{
  "qk_norm": true,
  "bias": "none",
  "extras": ["some layers without attention", "local attention windows", "paired heads", "gated attention", "exclusive self-attention", "capped logits"],
  "init_std_down": 0.0,
  "optimizer": "muon_variant",
  "beta1": 0.93,
  "warmup_steps": 55,
  "batch_tokens": [65536, 131072]
}
Each number is 128 + 24 x the weight over its row's rms, rounded and kept within 0 to 255. Layers, rows and columns count from 0. Numbers have three digits each. The size before them is the row's rms in percent of the matrix's.

# up: layer 3 MLP up, 3072x768, rms 0.0592, rows 1341-1469, columns 336-383
# down: layer 3 MLP down (transposed), 3072x768, rms 0.0582, rows 1341-1468, columns 336-383
up1341 095:129112098150137117093176160140129101120167122135124076099162150127123139136144099143163148126108169111113146132149178117114099166116131118133127
down1341 100:145158110174113097107136112128128121140163135133114136118122151108125187128131116154138144119089124137145139166134113102146121165161198140108164
up1342 099:153096180151098124159129148086100098169121136125165161161124113091146103118110143137118092155116131137153119073141156131104154151089152114173091
down1342 097:167122151162097155124141102163176126125163066134146107131147102137132113185174140147159124110122129124092134110093142134131063103144146126122154
up1343 099:173131194121139174147149135135119111118155135145128122152102134128112142133108142134098145160126118114109131156107108139150103132138124102154153
down1343 099:122177159095116153130109150090120141157115110135121139091117092105118151080076154124116116139140119096101081190148126132156134150133156103137109
up1344 102:135088168123130122090133154119136146130125184124098161140130145136131117119167121135117099146127139086118143114151146156130122110131121071134149
down1344 101:133118124165146119101128110108149134138099095134101128062114114118139059139124174094109118143134136100071133116113154161111136125111082108063081
up1345 099:125170129134111147131156139124137136175160174099151139174155106170146109112098117142126130085133145124114167123162100147121099138136136150125136
down1345 099:100158151145147120105144134150084175144149093107126070096162137139146121116122108091091145142159176133114156128138103123134134124137143107154196
up1346 102:167051109102117135123110121104130136145100105101107112163133151155120159159162117149116122091140159146110147143120101140083145116153136071124112
down1346 107:121157138129152105154130135176106116122090120129111167126191163122132108170090130132134092127130143151172078160155103096131096105109122144078112
up1347 102:145140119147123122156110144102182132143107114168145166099129125087156157132159152112093131102139118143112130093103119128149153145085143150110126
down1347 103:103123113099151142112090144126088118117116144146155150123133118162116134134154144134114117115116112140099118126133112090161100132131186139104114
up1348 103:111123109114088148113138130122151146121100157172117120124121146162156134108100108137099132151111130141132116158177144090161136134136159154133156
down1348 098:132177128106081108145116120165141095166133073104149153120142129084134132084105157120092106155098092106137140105128158174152125145067109112130110
up1349 091:131141123116070148116127128137124129133156161123149174130130147166103111121212108176099079143090161108129115127175137146150172179132163144129116
down1349 090:104096086143139137128125164107091145111151114131097143144132157146080130122143137115074107158118156147110146113167130114095152138111111129132124
up1350 103:116115149167107133123110126150083151148095125114124099115158107164139134116167172120143156114153101165070142114086176166147139151134127153139177
down1350 105:151110115107129149108121124116121116097081132079116121125129162088142095165114146138154130128130103163115097122107139119197131161119156149145111
up1351 102:117079125124094108134149124182134101116104104152127086131126119135142125173089148129119089137124092136141106151131158127087135117114104156126121
down1351 105:105159115176131129131130126133136141164135153163123131115114133135148150122100110072138134135102142112120133104152131147151089127144156114123094
up1352 100:128111134131169089116123159082137123141116104128152102126114122187151119139117104155164118126164098115151130147157158118149108124129148121109109
down1352 108:108101160123143073109088102122101147080143130110134116095134123143085140118077156112084117136183124134112097148151125140124112115095141116135152
up1353 108:153108145125143110140114121171159130134168089132129080124131101122102111107130112167128100076157128138144124142111156133149110154138163148098105
down1353 107:155144076114101121101150121147094130105061092091108148139135107155146119103123120133100159127056149135099147125113117109115126120141109145138094
up1354 095:153124120126111121180141161143151111129099136128138146113162164131158119115107168156126136122172083143127106116087104148135158118122145144125152
down1354 098:137119136128101126125092099146136116164126132150084114124125110104145169110113119091136134127172174137122160111147105136073111127136128110134139
up1355 103:175165089124117118103147122126122169081115155128116126144091125118149102128141116145166122150136113137124113147109113100122147133153136111131116
down1355 104:122121160100115155096092122079176134123123106120091134092144121143141112153115100105146099157128127150104141153115118125113118127124147128128159
up1356 101:149144142088090131158162112124170144157090152129129125123161122086162109169046122121128084127151146140133118137105168120122149118091121134137139
down1356 100:120115116100103146150133121109127143179145171159148092098131086149100152137136102083117172140114139124137117132147172127114131125105144151130145
up1357 097:165085129154064106140127110108114073106142109148105155075098120158137124126092115141118156117141130162140110096121144123140119081119167149099128
down1357 098:121175116114118127167124111128121117099110122131153135127135091117115110127151140130184113113154137131107129090125134153141123144173130109154130
up1358 098:128128088153148124171150127153132143200137133117111138095128128111061161117147154081098121125138147140104144112109096082151136121147122156163136
down1358 100:122104129158157114144157063111102129153171126110125155130085131126119120114154163127201113126089135168090149088109133110119154112124172103139128
up1359 101:132156115158127133120166165134117187151109114138124138087126139128135134100128151124143153130139065148105113080144140173103136106158101093135096
down1359 099:111187085104092121113118141140113135162132115100128119141113135127152109114129092118092144127148139153122088077108120133104157148098111131153125
up1360 099:112092160137100143124158147153073133131150116141159165108171115135151150111136096118149147112099053172145137126094180108115125133120070132164112
down1360 099:124151134085144127164125143154140112139116093171086116129131141099127140098088113147073115120127131125102096087094108146093165174086107126115110
up1361 096:120141129141173129129116119142115149092116156146190131122077155122116106131152121116147153150117102121113153122115108174089164165121110114129174
down1361 096:133139135163133148118142142114119157107110126163153148122135174140108107137125108101161151112106144095149103190158137139168129122128094112145124
up1362 102:095083139127115099125131169137154116180112126115108112114114129144091115121104116097112093145093146105171149117093152123134141157159144154119120
down1362 100:133145132129111114140130137101103131105136149139131123141142143096101092173079109095132110119146119127112093115117077114136138128135149103127152
up1363 093:126162135124087141113139158125140141152161161119090137165109164137134090124119136104115093125139141129128130153137102153147108121133134107091136
down1363 094:109163161137127145151091103086126147165136141150098148148146135132140129147039166110151109135173146126152098129112074120142060131125137123135126
up1364 107:123172104157156155131091140138129139129110149099133128135141114150109114156146162154142141094156133128111158101086097117127143104136131105140139
down1364 109:157101107135171131144114136143146113104157127130104089116185085150100077156136127101129117137164125128146148179117114124186115091147137136102150
up1365 100:100143109099145179178127174148153128068126145133155127127162165128116111119137153155131140147183129141152117134124123132125159162062138085117101
down1365 101:125177147134154098140124150099115118132079173154085196168135137114090111086124151162105129183163153119168141153125148160138204162131178071136148
up1366 103:142102122137128082143101109175123143149127139112141134169113156144154079110153137151124156131096127111143103098132118112109122102116135129136106
down1366 106:126127145165136183132105184124145161146127148103137145107106107143102134060183117171113170109115152078111115155147122136096162102107123113112119
up1367 095:181097105140154141126102173114123134160126144159089149144145155148118152185145139093143123120091119135081118107097122123145134133147166073156155
down1367 094:112121112166128134125148134100106127135135128131157128125140149169111136104144125124132120171148127088119116140158151090107117142113161138113160
up1368 107:136138130138150103126146088085160123126137158141119099140146105152136121129131155110096084098130110046105111119154144109168111121184107130159103
down1368 112:142142130111156143134151164123121131114093146150089094097135138164140130106153157074119067099146123114121058094126149111144113117118119103177124
up1369 103:119133142124136127103095162083165140100101133144142138163118125131100108162119132102097106125116111076138165105158154156132135137134129125118125
down1369 103:099163137141172092143114130152094122124125142135136161100142152104117105109100118111125152151110146118146160173128116156163092129115118121135149
up1370 103:117113184180152092113135122149164111110127092136121091115172132114088120130108117124120175144137119134156157149116153127106133127124165141151097
down1370 095:095123113115166132128093104132138099141139095130154173079129125129087102123135119113115161131121108125090101160121138115120123147152127109163126
up1371 106:163170105127098100152154107158084140124138136095112104116118098095157155158135092124089137118127069134072100129112127107098165087121112116129149
down1371 101:158134095099131129146129090130158136138113134102113139085147146102134131121114112155143142125136141102160136116090145142139144119159148168148199
up1372 107:095105143153115132209070098106135135151156098127109115140091144142111098115096132123157106130130146128111129115119160141073101108138130120110085
down1372 106:144105135091131111128098148133135130101106123079106120127120142160155157123160115109105091121146155150113105094166163180139090088185126099124108
up1373 101:187180141140144113144096137146121123243132172125134145130158153127069138079140150135160117105164110140150098131104155137157148130157156113131132
down1373 106:174081085147109115121131097111098153150167152120127137129100161138158141122102100116137095159107129114128120147153142139155115146126144148130084
up1374 100:123136115155155120166165134162133136153125102114104079115151131107122130104133143098105140076090137129122115097137153151136115109153093105157137
down1374 094:131119133135116082110134094140187182127152149113146096134139138120157136084106160127090102080090125146133134113121161143139117146105126092139140
up1375 101:133111105122144123178162092130094143158139137119128115117152088145084133097163161116138118078117120148161093054110134111121132143128119136148123
down1375 100:099131120131179128099144089137141116168108183133106119092120131156113147135141099131104148132117119156133129158176125119120072105118119106182107
up1376 107:122131160097155099110081112125107095148122133173143157114125139114121140119147192117151142141142132186141104162124093092157124129107093092129122
down1376 103:074094114118137125159127131098114091151082148153133155155146127139101164133096164098154110090152096149141107136127161120152179174086138118110106
up1377 092:123141145116125101127110108137129138178149154115136107121112112185131188123118138121151148115124147123100116117148140115078131106136127128158119
down1377 096:168103145138130132118117130156140113151134160119133138131115118096099132095134144156130151156132116103155131119057177157103160175091148139149115
up1378 101:099090112125120132132114131126138079160128106164072137093148071108138128134114132138167074156105117116121131123110138160144082092128103097124145
down1378 098:119109158122093136152167091085089123165142136125129133080094150061122157126114118133155086148120110133124173144180137164145133098133134146077123
up1379 102:108149089102150171115134133101097121096134105099126152147140136168086130099114173135103140198156144141114138170134162111131144141107141143122145
down1379 096:171153109108136159084125101183124137096140119127099084130101086138120084076135137135130176159107153147116126091087153106134140140143128143082101
up1380 097:123132083133121143116135123112144151086080115108163130109127133127126111160119126130115145141112169107113118080153130144126171148110116029129143
down1380 102:134162119145116084135140154096107114126140105123160137116128108115205119137110137165141106156120115111170144115149152158135123129101145141164112
up1381 099:129180151184151156142138172068066143139156121122101139132137201078094199128100147121133151091083134140157113141084149116133155082157113047121116
down1381 092:142134057143102124139154139164130104140141169111114135144138118103162156110148119159122085114131149154112179122152148129124119151101170166096100
up1382 097:138138104180115125160155138073101115130101120158113096116135126150134159119121151146138117091142110132134133126162117158093086111111166108082109
down1382 099:107154099125129104109160132101122117101105087134138138147122114111149132149141141098134160137176129166107136126121144138160147131130185140110093
up1383 100:130105123088099190115138101130127109115109136134116128067155167085131116129137135140102105104166077111151105149102157119137094150091151153144132
down1383 104:158156141121088079113130119139160167122151122137156082126129131173108123136158139153130073154080134081110129109108184143106160121145106082093074
up1384 095:150130169135127151189140164156119143116133089141132143116112129136151126111135124103148139102175082113131154069176113105117085177096090112093148
down1384 095:144148138124101111126135131133121143125150128101135142123094168127153121154102097122089065132160087130109122100085135123100121134130136143130121
up1385 097:114139129156139128124086162069131125125144105100111140111143103113133152129150171129128085101185121147135135169149100120114116154110118109136127
down1385 099:118147134086144130108157141109097159123131120128123126104128075102140132134102136128124134110121139166128139150110089116126175173124144118087145
up1386 107:143023148136121199129131109098131129154115139120102114151168137111184115120111080121099131135112123123101180119140106161168087142122121101087126
down1386 101:128089112123132151153106117104126124145133159116145116093177096085154131117109164184109119101138110125111110144116098152173141088112133110113136
up1387 101:155101135139140155165103108134108130171150107147131121134133136089124101137152127112145099150134109103127177142152144183171076127120069140124148
down1387 096:141135105075117160108144156167119145150095092132113157148085127116099159161156135145099124086139084172140138110138121104144125140105131134169143
up1388 106:115131164116123128164107151128156109103089149082156149132100123126104102121137129128175119110132099089135167154170119114137126119157138167168107
down1388 102:126117127126107132120148124151091149178072102124145134123135150126137124147142073105133127129117099130164137142124136152147129105128124089135164
up1389 099:109115130102127107138101142148142169141137131067096124141135132105148165123150126152149159126141107122116130100142105147145136098147120136140104
down1389 097:139167134086105146149080200079111085181123163060131088130145134095121145106150103111124122163129172147147127152129126132116153133089152128099129
up1390 091:135147158131116152158100139133108116123150071115143145109137111131165114127134150123105055092101141175085114117099059134137108121094132114118160
down1390 092:130108120121134152114167148157144136108114142115128113142146111133139152139088143122120119131113155150174109138130114119107111097102137117084120
up1391 096:136100112072109117116106136159055144121119132099125153099119082153156149124156157130117125120142107118088098156113112105160144108116144135094153
down1391 096:114119154142100122135076110116092135142112127123139133131082161153106131169210139144165146126095122139146140119156113124075114130085090116169154
up1392 103:111111153121117119091120128113108131131161095137181115099086138140095110129138148133135132116107094099130108136136136132095077112135130109102094
down1392 106:116120114119094115046097119126111097123131149136130114118150086152134151170095145119123153129136133181151118147108090123151117121137145130108124
up1393 107:176092136119125134209124141162148143137154158131144077128082120137121169112145156129154152142064153135122124109153157119119127087112131089110096
down1393 105:125124118196116145136140094125158120131108128143154165155143121108137103127094100175098142122140124157107142170187118188129094136091128122125066
up1394 101:140147139154154148110141118106173114095152118135181108137133123176126163089143087139150120131174131132127116116103108101126129156144074130146122
down1394 096:111081120096129115169129148106139135122129136120109111156110170124150150087142129112131117108130145155109130096123106092080147107129140119107085
up1395 093:118086152129076163153094099125131136104190139152131137102078155112125110147143124121110116131162125128140085142096135112101101177154115157124093
down1395 089:094106134136134103141167137132149175142137108116152095117146142139136120118136133106151113125152194152129128158118151096159128116137152067121078
up1396 104:115110149157141103185094098172122140130125133146124124107131094138137105134149155148107092170167154153126123121135139121145142128128129129164112
down1396 099:121124079129124127147131176122155153156155151128138123091095124137115139120107089097089127142143133166115115155120122109134133111144122141131101
up1397 095:101160138103123148154138118117138108162134129127135120115130182120111156131106119121108130148149129146109103134140130128126107113098092125141176
down1397 097:173116111134145097132153151146131139135121132142094088123134112153149124150124086118119112155138094138161099114137141140126116116140118113106133
up1398 100:129121124105105113116161138135075098129175129126127150137127191142084118136141137124126171111135138117154112130097146132118150126115142086142137
down1398 093:136121129124142122112139140091134121120141172108158128189133095076164143130142128138110122157146140135093128163138069131137131124135106117178143
up1399 103:154119160044120098187135125157137138163110104132116082102133133103131144141114189133121174096092138096106136164154133109137146109104145112112106
down1399 103:124123168106117134136147081095098166121160122129156107121096097139146185158122105123157138112110123090125142069108114125086111158138126152144114
up1400 096:080142077106145132124106114130152129140120107152123111121150143135126122100058124095113134139140173110104094141100155121155160146130123131104144
down1400 097:125097119149119114142097100135124153145097089147129149158130105134153126116131073173158138081137173115132133101137161100109061129127156180140124
up1401 097:197120141130139087126092095148168150129163130127137108163150128122162101136097139142149123111155084132185147090078114114113119117125134162123121
down1401 099:101132148135103103137111098143131133136094116148087133142119152124111117085175095133119158103137164155105139121133093103119154143107121125135172
up1402 103:133120131102126091135140160125113115088131105137136111138081133179094147156162119132092120115161131105122128103105168121133105134105129127104130
down1402 102:114132132106142116154185135149152117114121159145147132168090116117146116131095146127148133072126128121111123133126162162094091136129225091137115
up1403 098:123134112108138087130163146160139127116107213115133107084133112152150120107107147127073124143102128104132161133143098103155147145116123143143123
down1403 095:154140121128141136117127151125129166143133124107129128126118098110108148120124127113116150104135135083121122117107094157148125083090127089140128
up1404 100:119108144134152154079118114127120144103137114107136140139108106113100161096142098131117133136110163120126091087108137124142108143107123139093138
down1404 103:122144144121109091074150162142159144123136136080110113121114128095103156140137133186156159105161106112113129096104133132162141159132184160118133
up1405 104:122093147158132106136090094138155092093105119107167110114079132144095099128133134142134117113119116124139172119124132174109139153125125103110090
down1405 108:113139124103157108095140128169179117150135091127115095157128138137151082106145115100122176132122100120136102124077103123116125154144083108118164
up1406 104:105152093091132147167143141121085117109123167074109158084168132126153164142125101107176090154096116130115129126157137124134162237145126140132130
down1406 106:114155118129079107112151113070120128190108105131107132141120154136117112131134147108151141143099110146123079146154134142169115087128113116158112
up1407 105:149156101128115160132146133051139150137161200113117107119116114100160165129158126166142119171122134131129143166143129091180128104124175144132151
down1407 107:108086146107104142140121126115104138137138149173124155147125115130119132108147096145146119108156109171141107121141105108127116133125142136162113
up1408 101:140095123089143083148104162152126148141160115121111131165165071143137097102107192156143120113090140108114134147104105121128139127120138151133137
down1408 098:094106156137107120073107133166121114101132134121121132133088144162140110127108098102168078080100149151133129115160101114115129179096081113143121
up1409 096:135102113142122122132118119107080106136113166097131133143132141133122095107134132070153110145155157134149106151074125106118158139152157100145162
down1409 100:137140144152144099088134124169119114130142122138137113172130076171139138093087127150158123157099111129153135155084156099173130133118120168096099
up1410 101:092126110102122127131146137110148162113116122088094107127118122134137118127117146157108107121081148107131113138132132145123157125135118093124111
down1410 098:101103122122114142095143097118166184145129103109112159094122127150081140115139169122143118103157140151159136169168104130109112151157120078103115
up1411 104:126141139146106115078110108173123133142130143050105144134115127096156141094111104142111155142150111173111158164083139118138143132094111142123149
down1411 104:131122162151116087145099156119124132110087115087159177139144106094142124139092154115118124134172120097103110127099101141083150114115086162110104
up1412 110:136096178129132103115146132156131140140108135144094089132118085142144103143105186102160124096127127136134126171123106128112102128133110146091144
down1412 109:087115136136137106106144118094153129128123126179116111072152133124134122130149098085127138103117131103183121109151119095135131118110085113146182
up1413 099:100098114128136168146091117095125130127140147188151107126161136123161102102128178126161088148135066106145128145160132141146118152129161119161095
down1413 099:090165152114113097155127136104156138136167118159149097104156138043115134148094133117134140122139136123143109128148130137179110123145121107121137
up1414 099:136134127096147159159134137121155090140149089124091137138144156116120113161124109106094114109142126118122128113136171133117134107108138122089169
down1414 103:099115129109164123149138087123142110092107130114134092184136111127148102150124083126122119160132117124111139131125129132128132150126179095178084
up1415 104:156156135123125136098172117115095105163102166054100127122123103140116144154114097120069152122189127111139139097120080109149115104132129122147175
down1415 103:130120125088122153147079137165145117148076171122129129110163126122124120131139135097120102158154143105087176144093104110132121146097138112150119
up1416 097:116162140108114146170117138155163137126145124120216116133140123110124124109112132132152155093109122097094152091164153145159078126117133105108145
down1416 103:146115151138127144125129130125105164116107149116103162098076086088130127130085096122120115094170093117152121133124131112137135117161161078105129
up1417 101:141138102142161133102108091137121119120152162117092147167133118119159116107093119079048128108171186127090103128142137121151130135156120120122137
down1417 105:109119123152180115118115134140137160134117107116134126113148115150130101128138113158162195154206102111138121126134118138134085116130119138118099
up1418 092:148163105070112143140136100152145129137117160115169117113141117122129138091104145176144139147138109123131135109132101144151145153143130148132116
down1418 093:156126135114136166128107133121106117124122104126118117107136147120152141124177133119136124187121167126129135130140127123131106157100106122149143
up1419 102:098151133156107120103119077120084134154128123148112123157108120126160153056153120112154161124122178084125125162133141110167134144117132149145094
down1419 103:156143149151129148124165113133153150107164120168155123198117156119116132122114086138144142092101105104114147108135123120128121129163126154097105
up1420 097:090116156113104135119075095138122122149127120155131168145091163155159092139136141106111138129138164062118112139147119139123108115167122146140113
down1420 101:098131142116125130096112153124179113137121113106158125092188136149212129130151117139111151102121104141137153158108122145112058088138121154108113
up1421 093:146171125151122129142136174169159087099136166100183145128114150126113091129102140146105132117146145121185144134125117150152133116115123102110084
down1421 096:120115143129152128095163143158131118150111150171139162091171128077106114154156123115174097125121117163183132187112137157173144122111119121157156
up1422 102:104132158151172121140183136164117120144105122109147115124130124097175122119131172087194128111093138115153110129135102139158123154114134118135090
down1422 097:151126132159136133146123131159177163086165141111156099140137121116154098093161136132131158161121110087142093136126128074119117102098105097101161
up1423 097:115137142147128100119122089137103154121156173133111143118122132151120158096123132095131116148166126125103074101149154105188151118153038111184132
down1423 094:175139123149109074089160158088103159099144105093163110130118113148122088115129131156113117132160109116114120153120118151158142096177154168171202
up1424 098:158124114132166122139148132072137160169128121061151155156131140148108111139148119167108139135147109097119163159109096118131092111128133170126101
down1424 099:167100111114145134104133122126103203128143104146146136136155107137157076151110169148107129137140167157094135115090137100177123111118070112147130
up1425 095:154143110116147138155121114144101119108120157145155126128139118128122122114108097104127151117115144160104145153159164137119119127120128148115127
down1425 089:099123103134126082125175139154135116069120146158127136118151158144143124137141104152152140131142105089116117126133121082093080106170152121144140
up1426 088:135126159135114148125106105142120121176163123148134139116120158142116122123145117116144150118122138099142113092083118117107080132114120157143121
down1426 092:126170138130132156127153136131083132117162134158117120146123159157113103109165108119133147115159131130090105098121128085164117089138182108092076
up1427 099:121117130183134150124134139152121116159130142127116120141140146150111113123151120131124118148154101098117093152097128129146117114136111110133118
down1427 100:139147126147197094119114097095105116103028158098120110129062129115105122184164139140125142119142087130110122119116129104101144151119125129116159
up1428 100:113102144102122123120099139150152113138091129131103098107159128123099182135176099130104092140087138131141126112112141136110137160162111128145113
down1428 096:187158103154087133088122181137142152126169132136136094150108136125110151090131073137152097114122155098121145141133151183100140121121136130126137
up1429 098:144150091126130148154158124140113111109139150119136218109125123101160197188123113109129106171124109121141105123137120093150121097121118117093115
down1429 099:113114118148095116137156092141108128142146075077145138098156143081113112156133106168103136157106174130133144140148138094174093167132119147135145
up1430 091:128131179133079170118109146147157137125138119141171112149087099131161136125132151131121138165127154125076118113133137182097119151138125139138133
down1430 096:143115139172142113156113154111131128084112119140130132178121126112087143134103098109125102099072175170094156157170145128130075133126109124105168
up1431 103:085122136109115088117161133129160165158145112134126157130135183134066097134145133139133120120111151147097130103126091103130154121106147139121126
down1431 102:118098102102126129102088161090117118124121156124116155113123163102133078126106107146130140166107128145128093134152122116117141072111146145094125
up1432 108:095114127050128117116143121145140124132121112094152147146124154141130118101110145109154158125120084162121113146135114130088135138124137081142158
down1432 103:118105145166128096133088151152099115112113103076148120109128144113128139161152118120151110138070118141100117138106123137187146116113117159150110
up1433 100:137157138130154135146147141108124111093133123116121117138189170129146119153097151166149115109144124130073187072143168120132111119176075128124146
down1433 100:114106145101162140120115107111135138119113149167121149122138123148097116167108125169132157131141100167163103123137117075131090160138117102129141
up1434 108:110095132156146095101115149134108137145126104171143146142122143171150098202146127111139107109121144093133113071148113106122098115131140155145175
down1434 106:123121142122137155084136143099139125143092132156092108110150161098144149139118166135098113135147091089122108141089129137093125119149123165171186
up1435 096:139149150128118127107146081082107144113112131146163157121134105108135138126122172157145137101142102123084128130105117116133130115114121083123125
down1435 096:136106103110147152112157086140137096116171185118057126072152130114151152151115135141138141131129071116140118126129170151083096084134155134112129
up1436 101:129134106148135127124151146173180122099103156178135118132128168131144122105143108127132080108151126140120114087147149117163139187121153131118140
down1436 102:115168126131166130150136147138124185091135114162182143133165098148117112097120125169113142074158109118149115124094145112151137083159104106148131
up1437 106:171096146141148106124096120113110139131094131077122132099130165124158149102128131137104107152108152117103098118163127090102111175121116111090147
down1437 106:146131139100141126123105155123111126136102146112148148145142111164099144116150133143173180114129159159097103132135134122104141110109139151105143
up1438 104:152124122049175147136152136111158147139150143088121114106171159150106100163121117103127101134122157126143097133113113127160077128131116102138129
down1438 100:150120145163158127156179090140140096133105136099126127162147190121143092103121147132118126146143103122145146150140144092138105158114151140164156
up1439 106:116122120100163124164144121147134119128117117057171109095149108113071163093090115118071121123120126159161147140119152167091172140145132115139134
down1439 101:126158110131116158144158116148080142100159126148123158057127128179117077153086159080128181156123076162089139121140144147119143092135104129115121
up1440 100:135086117132141159125113130140143102117129150147086121170105146152109098113160151135137135175094097153147127158136135146152124096158113117174115
down1440 100:144116122136112149155143161130165110133115110179146149159149129123143142125098154121129104147158152103142114110149105081127160118152120126124152
up1441 104:174138097089141139154126098139123070112090115141100113104149129126109152123149156121106130140112146124142087148148070120142152134104155140117114
down1441 101:128156148098157141131143113083142109150119128106096136106140136139157121094151156111122137104134142109092126119150164099120153116114173127126164
up1442 094:102158181145099150130128142125134121099082162103113151126111135156100157072161146138113148173114130130113145141156116141120102153098169119114143
down1442 096:167117096164088163095132153130102144141125157126146134112144124127093123140069107116142115128153120081186124141115142131101135083089107142164079
up1443 096:132151138146130126087114180124110125143095146115136094134098145154148128139131170129133151141110127124157114170137135160101109140159140154100144
down1443 098:120146108137142117132113112151074129097153155095114102116097112118145113091084138139121072126104162147136139106102135146097133094116097108117112
up1444 095:090094119116141139102135130088149102131178120098134108083189149132107113117137167155130137099112110116127102103156155111135113130153103114130149
down1444 097:120099118111114113136089159154101149115093174065138121135127137183095125135142073188171160114181142112112131131131140156136119144094111142130160
up1445 099:093163114144143098117151130111128137109146159137129142138126133126137124170114106152106168094188135115159153131157127093108090127082141107116158
down1445 101:107115108169153121121121096139141140146136172135158134160099103146108153123147133122143108148112133119132152101135120116104104147161121089109097
up1446 096:153132123153157128107110126158177086168131157115157152137088121093174107155168155157138142139152104102136164060131110117104145151116126094102135
down1446 090:102106132087099125122106154107115095100140089120109131126124101183137125155157166127102078127148102062156164129116131126165108169065168144106118
up1447 101:125167105138156130125123108125139134152145128096137150118143129136134161103113127115135154167107077122143116122118121153128181102144090110067121
down1447 101:122155081097134101098137151165140111070158130119142122155167118116156130075143106108083152140135118153128146144115101152128141162154124096120114
up1448 103:103125108147149131117159141129143158109160121123154116131103119143151167149149153128079121117122132029097109086136136115115147136062140145121191
down1448 104:131109110132088124107138168156151124118133136162121158081158090106134153163094092153149139127164128087100119123121119097130117116100137140141135
up1449 101:135089144095124091142117115143147167145131116126094140112137139084083151143099108120130083113182139146150144118138123125107126144105110139177157
down1449 103:144082130096097112098128124109139130137165138135127153113095115127104146138154144133153149125105131136151128139159115140166152153178081118089168
up1450 099:164113134167137129091142115128112109164117093130109146163168121083111167155136138069124142152101124119126116163121116116110093109137119144143102
down1450 099:119176143108151098102092151086136133142106167089135150146150139100143094157125131133120132125153131092137096154106135103132143102128137134122175
up1451 102:146144072125145124187146153126128129136103133158142105137149139149109138115162107152094128120116149127148145137134175180176171146168125153115126
down1451 103:120147119121139128133164155133118104100149119093157108148138128117144181104118127115140109107136121165116134128149164116138171120128100137132143
up1452 100:123154113105126112106134107143122159127144131096125093156113159191162162108108083148092156108100181150134131147091121127125133107132164099138152
down1452 101:125144165110125170098122122109123099148110139112141138149157151113180088162139155156168090091148157097127110143112160153126125155130134112120113
up1453 102:114151125165106175144136163090090145109142111124133161142115096093114133105126122133156141158143127130132150148112157136118116188138088093119194
down1453 107:108150109155139193119090101135112164108126094141118140118168119134098146141110158136121139119148107114107137136131102154124076142120121087124150
up1454 100:175161103142113103134132137168143096112099116177104079177114132149120169165099163101124125112129145130121119166100161144124131115105133145135160
down1454 101:153125114143134120123122151148135160093103117114151162121130110165084134126166169140134120106100117102101118123137159145144086109124145108124134
up1455 108:108126135097106143147108129138112142179156113140103135123127145132128119129141091156129082136128143154116097124154125122124141133113129089140144
down1455 104:142094089098139168116132110151112121075093138149143116120152117124078143141094123135153129124131160165080093162110114133124151140106109084146112
up1456 102:122070125137144107168122112081149130105128166096111129114117137125122181132101128113090136144165118144150130094155138117125083137135104117110119
down1456 106:104129145082184142116136110191133145183154142140122134145094147136149148124126172150117129140069140130101129109115060183144123117156069136174127
up1457 105:135149133173125127100127111145138072129150140074164135135122168095120128078088119133097153112104095128134206157142158119140103139143055161137124
down1457 104:135151143126170156103071112158126141098127118133147160155132129151059108154105137148150134110156108142124147180144147140150091112114113110159140
up1458 089:135136158126118124111142140155122133097158112083166079159130105094146134119153072101125137167154110140140149164130116181170118092096156148094100
down1458 093:154093123174136112137130113150098088088158121146137136131124128156150118120173102171144157155137129167115127166128167093130197060153106115153160
up1459 100:118102086118147111167117143166123100112135120144103121128091130144097107106149120152145067093133134157125154134129139131107125131159156134172125
down1459 100:107097119141152138120117128157138101140093134107116177130136127097076071113079100122122173093087145136181166100129168146123142184128136133112134
up1460 097:133135137115119104093113135169124090113156131193154135104142159182100127164137124098156121125120131160127157145099130151111123145162118120135154
down1460 096:113157147181114136109119083092131125147143111194107128144147154150184140179115157142107129152097143180132132171145121101131130126104152147120123
up1461 101:146151114133140135122109116116152117140122159089128119107131142113131101154126142141141139077150143117113143147126144158162127111152121128103162
down1461 098:129153141096131154127127123127125122111138186109211118115130121144141124164087142105154125138121170106094129142131124142108139174132124123124119
up1462 101:160164142099157130118150112134123119092130112117084109144132182122106119126131076091091128155140151136135146107036125156109034133124127100177136
down1462 101:096121112128095166096089145104125104128158114122131075164112127089089112079143133121125164135122074119110078129133099168096122096114133168114153
up1463 098:131107180140139158137146143122126165131156126132106158187145095107135102084109148122145148104156156136120144080103117106082083132141116105107161
down1463 104:106125126114135114152119115139088124070117181178102135085158121165148162123130145146149133103140135114113115100187119103190111100117188108139163
up1464 093:129154115095148133164115142110129086142157126137186133095110129169128135141124127137139129121162150105123156122149115155106131117142089162162144
down1464 095:150104107134103185105113151147129165124110098098120169130116089115129126116086083074126105139148133130109114111115147148172132141134119136133120
up1465 101:139139095100094155114139141101126113107177144176146141147141147142131096181144148134142136120115124093127156128125126137139134096087115125081061
down1465 102:176143122095138088140122159114134138126119119145118117130066136109152151129154146146147104130146101137103103150133113119109119116115187120091141
up1466 081:141107116119118140150177093131112155118101129104141141181116159114152092104119111113120126145137121133150137128121110175153119121122119115156127
down1466 084:138190156142145125123148139123148092114106135168138147178117128131097141094151133148126143122132145142130112146140094116136140164136127142118107
up1467 097:140131164136156118121184093147132144156174128083121129132155104163118116120133111095084116157161138097176116152118118151181126120146171145113100
down1467 094:104129133158119118141170150143084121141136135103169174119102139123158136111127140112160139156140095135126132162064110146075156124090147122108101
up1468 104:167181109123144122134073136149123171098129084148091124130123140133070127115088117119130115138100127145124180156094125154132143091117110144114124
down1468 103:138157135142122094193155085132145139128163156103127168136157137136142147107137106134105114125150150146132153152125092146112136099105103133092149
up1469 101:120112172109126105141127136178118111114072134169125179126097122129133147154143125132072132159128136102105154106078131141130149161082145134152132